config = dict(
    norm_place='pre',
    norm_eps=1e-05,
    rope_base=23800.0,
    attn_scale=0.177,
    init='normal',
    init_std_up=0.0463,
    beta1=0.95,
    warmup_steps=318,
    decay_fraction=0.711,
    decay_shape='linear',
)
Each number is 128 + 24 x the weight over the matrix's rms, rounded and kept within 0 to 255. Layers, rows and columns count from 0. Numbers have three digits each.

# layer 2 MLP gate, 128x96, rms 0.13, rows 0-127, columns 64-95
140112115122129125176146132103126150101149167127131123121160131121131102107159107098146146124129
131110131168118154115141088116096144136129101109142086135126124112134136172107095162102154148134
155147128126131095135113129101089145120141114085127100115164109152137155135119163154112161103142
113176130122152161143136169111116154103120083142135151143142166133146116109163120139116091103130
142129175111152110134108148185140115068120107095092129102107125123112121161144112148121125135113
118122147140150128115160137067139138125129111093110148145122158133152121183086142127166113066098
150144135147166144107131136113108153121150115157129120139132150123156141127138115133150138123106
154144130166122132078134128126102181109127137117148103132120109137157107112097128088119167138178
112108139178068122105128115130127103133137141166147101162120147142157118186118121121090144083149
070100177145123114173129169153095119133134148113110125167093109106163102118093137142091087132156
155115098108157092128117161112142099127129140142105136146114107133169116145155095142140149160111
136114091137150119134115131128133099114168170114095130134164074146136114120110130106141099106162
163146152141131112092168123108125126099108088132128130143121157117130082140154137113128144137120
137125132151155155152111117137163138074113132114115118108112158153098129159129081177070171102096
115105143163182187124151151096116126140118129147143147138149145101166090165074146125121151127145
142147131089124134143103135139133138105122102132119111147143102125119089133120146113113137049190
121121122134142149172163138182113087157132111126106139098133092158119110114128135157151153128116
124131184152157104110069137139153126112109135134144142150137137134102107125088125129148121122180
115136138144099133099143114104185135141129151095121092128146100112125113088070155141133131113110
149077108175128182102195133137113133131085139129149148145094113110098092107077091159163089130127
163129156125164100122167139143118171119105080117160120118151097128120099127162102136130143110112
158118134130168138141106168115144138117114142141075105107153143121139139128157125123156154114145
087175147170175157113161116151106180137139095118152110118137146119125129094123120126104144112132
128141112130161172139107135150090141137147076133097124078157132140123087111137144121116103134102
137140148148112108152122141142111125076107121131145112122136110129165152111168132099109118124152
138087103157134069119120143070108145168096125158115122121104159138164065121130111148093148113086
116104154137106075098182153094089084110127121116149096142098173167116143160158166130083131153145
161135146155133109115132120106132127135109132111133167158129179105177107131142126118130119124093
097163078107146154161137073131141112120093129142157116110125101119090158149075108132119126107121
139138160154165141151156117133113130108178116127131125137091110078129106115145116122112082134099
157097162158157132149131114140140131169109107072112134141085149112134078131133131103113135154146
102139135149071124091171144144119136090172100127085148131168119122135102176139154158148119159127
110150108158125121164107146111075136138110091131131135121163123123098153110146128163105131105119
097151152108141135112137164118102104090156122100131150100115140090150112113133144126131138150096
147145144106155135084159069130183119117092134159144125130141190131128110149167125163109120130142
132115108086116133179112120124151109127110142128151151155147137166129105115130143130155115180109
140111102137118131101079171144144192120135083150102139145068121160133092069141133103115141147122
152168116123124108133164124120155112132112110103184138099121085154123131084154102115106138090091
150102101094112126088147148140111110148118134128158146161123139129143151117089105126161161093087
092136136134149141193097145115132161151099128103166103131135139133156097102145129148098140103125
146084153133180134141108105135121078101129139120114115114117090144114138112160160123144099153127
155166117082081134123118121109127109108168111146132166144180123089107138153141182120146174113149
153096136111144132140154139115116125107122122165080135101122093120146115136121129099177134111093
143134142136108088166157138134083135099095129148148186119105094082141136149134108113111124120141
122119109119164159114158102134165111086143131183140106114169135145135098120149131152107140120125
148135109179161126102178172124120110131130135119080105128137136145155135133131104123122132111149
076122110127138096140105115140110095116164100142149111083128173150107147143116096161117078133156
129161126089147136120145155113127098112148148144163121145116138150173144069126109158131170139139
146115135144130119178178113159126130125150101111142104138144138122175105102125076146129144147170
156126144123126123112128185150136135087136117101119118152161159146073128124090144142145155105147
103146107128159111112133111125127135123135093110119157149132144177151140148105140085110131146150
161133108126137120131174158144151114113127146103139109145110115150156131116113161150160094089138
152109138100123118137139135115109101115123148124155080143145114141132079136078114128090086130129
100163130145160115110119129126140160138172123117122135138132124136136122123149100134134098137152
145140162075142104107153122116167133111120166123134119059108153105184152143122167134113128143137
141115159163125123157135099141157139132163135122112093151140141133129152177108111114107111115139
119161094158134135124127130158138113149095103148098134132127132144120102109071122183088137088090
160165134139128105144129139119141146192179136125187154146134084167134123086123122120137191063141
129185130131143154110171122089132137140131146158131125144097129076140109119133099149141120162106
159107114122102124161133127145117118125133125121106131102111085115100136107129077156113121088127
081117114118105155128180188124117109142101099128113127137135070158144130144103115130160152133105
111114149148173080127137150167153114116106096134122150126161159148155107101113086147173135120137
150115134135110140143114146091132106096093124144104139097146117121123120056136137154138147148113
100149121158101127098151164122077119142140125133132084076155137128119116135130086090132149145124
116106119139140123139122117141133128098152145132151116102105081124104141102115057143100148164095
138122114154150133113111098102089097174180114147122124113180098079129160107132099142107144131116
183122061159149160137160123151122153122112131109133135130158150147130099100098150116100160148164
139149142147118175163143146140101121143104126135124113116140152151150117086157129104135124130121
114109135144141103109108156113113102122118143139093137113120133116133139158092086185121103141083
173133132142153127119128161146143148111155122135201152104158128124076122065114093157127091110110
150127187123141122132138133167117125113152083133096158092121099089136125109109135166143111157117
124155095164140092119109127154173155112129103102108128149146111144111097166155146119163160061104
119160128176172084140114138095107156175122131080156129159106125127140077099149121140131099111111
093138085116119124099141092158105151117122150177170162179094131108161116136112154139126129112106
116136107160130141142148129128072131108118099166124118136164088112117115107159099114156111138154
152140148125133173091166151119140086122160094104130104166166089146145131130139127153132178105138
143157101133104124130122123115134128109117166147115122172169126164171135148110132150129151128129
130187106140117150140105103130130114093141090142111106161153104129088110097186122134111139091149
164125091136115120112114108120121094123150125148198122144136078136131134119122159135112116129146
125105096156104163120119137151100161127104119083126142144148127090097098077145097095160166169124
129125157125155111107158159128092113155104142113085121111105080145160114098086138140141115162138
124134113129106094138097128149082103108105080111134117118114150151109129114181147161115124122144
133088131169113130127159075147098136144137176108117161129136147115135141149133122130137139132091
128133123168131172121133133146094082088133086110119100099132126148146109106135097145147121128113
161150124149102131152145098096124141096116154142123158160117138171124114132117103135112131142127
111103130113154155111124086144113133138135108097107123134150150147120129148146106110146154115110
113158094182133101124087118134108085148157148138120169150129112144127137107114134114127139110114
168091183152144136088156121159141122094146151144096115161135125147124143137129141174100150107109
103102092163125123088145140099097116090141087159133130116129186146114105127128124127115170126147
124132067160148096137123173120115151117112125161131115124145167094115124141121080142117139135136
109130132133129129132162136121151123130081140091150140148182135120145128144068107117131116147147
091110137125104110106101132126108101088089129140117092146072137128129118103126142169108170138123
117125120144123186125097171135114143168115133136102129103155128136167145166101159148090112098150
125123151140114145077156095162108132116103127169112112142109141128131104098119119101123101136146
119077176165120143128138077075123146148099111111148138156118123093109127163137101100108145105110
169076148098093096146105095091127163114089107121121108124151115066096110168165097102094130123102
135161107093136109150139133124104120117132102114109127145148139143128164138141111147144166145125
148119141151181127106097137126136117114123101132131153124081135124109118100130134118093092085136
140131155157120084138122119163105129115114110088106143123107158122179091125153136156120106146144
141136108124146130086114115092127123109136129146117127123115092099130154158093117154079162157100
148093127148109106116174130106129129158159099146145104099114106097131090125126108171139125156102
159110137137131114101142143134138095109126105141136148125075090088159119141097132121131106103116
124096128122159110104147131133129158129098156117181117115123181129150115143179134108146160132145
147141156123129120143104108139138154144118145169133133126102109148130120092143128125149110121164
156116125091136107126133121100112189137170155124123130121125094042118100115084102120088157099121
128138142172157097149152154145099086079184117123080148162125167093101102136109124176145116139168
146140185095127098139135120123129106104119161167134143115113129139129120124107130107100098145140
131135158120128132163122110161128157094101104166131139107126135101093120107147124083102149149161
085116116148134153130096121180105125160084161141159155137134108138141125124146089134134118190111
108153139140088135146124128123133105119136113136146167111122071115138129117154125103107143140133
177077140095122103109119073130148074136157130146163104135143095162131099167122130158111132155118
164125092126152122131089090109077134152108145124107134117128115100107147147099108112154121113117
118098124123134124119123141144119125101183144134094153139108131117176104148141095155110106116167
106121131168104076076086107142112136077113114170087109119125112130147117094143124137087094131121
107110147140107127151119136154136110126130129159104110104149188122134134125118127149171109141151
128124131166147152104125122068072090163122088142125175167156104144126167096136144127140116122131
186149138149102120143152115142130141104104161190106149137111156075146126121155139145132149138130
109140137131139166149131143175112127123137082110100150112123118126119123140129131142135145139099
104162149102134109136143107125138113117096150116114146111118129095109134130129154130149118185133
185173144134120136138135106119153109112142130095099178135166144110132127129130105159137123071145
147139082130106136092136129140119079115164146130107132098146126111136091106080111131103138139160
155094119127162139138127087122148110082130135157124115139109123143166099143114119156116167129116
148120179085129126122132087129177067142131108121117111169093099075140106077142130128121154103145
153167145153099139104112093152118108101122104147151108104129124134162052121128090121132141133095
142146141110157146110098110097128105130123130108101152130123089124166129137122104135123106155061
149112137162103132097134140120161193158127148159122145152123125112172112147147116097131109150126
095120137139166165174103134160130118120102105109152144121114120130147124157127141139134114155106
114141101132128202150133131160111128135148114131107118106119195134132124098141153129109170177130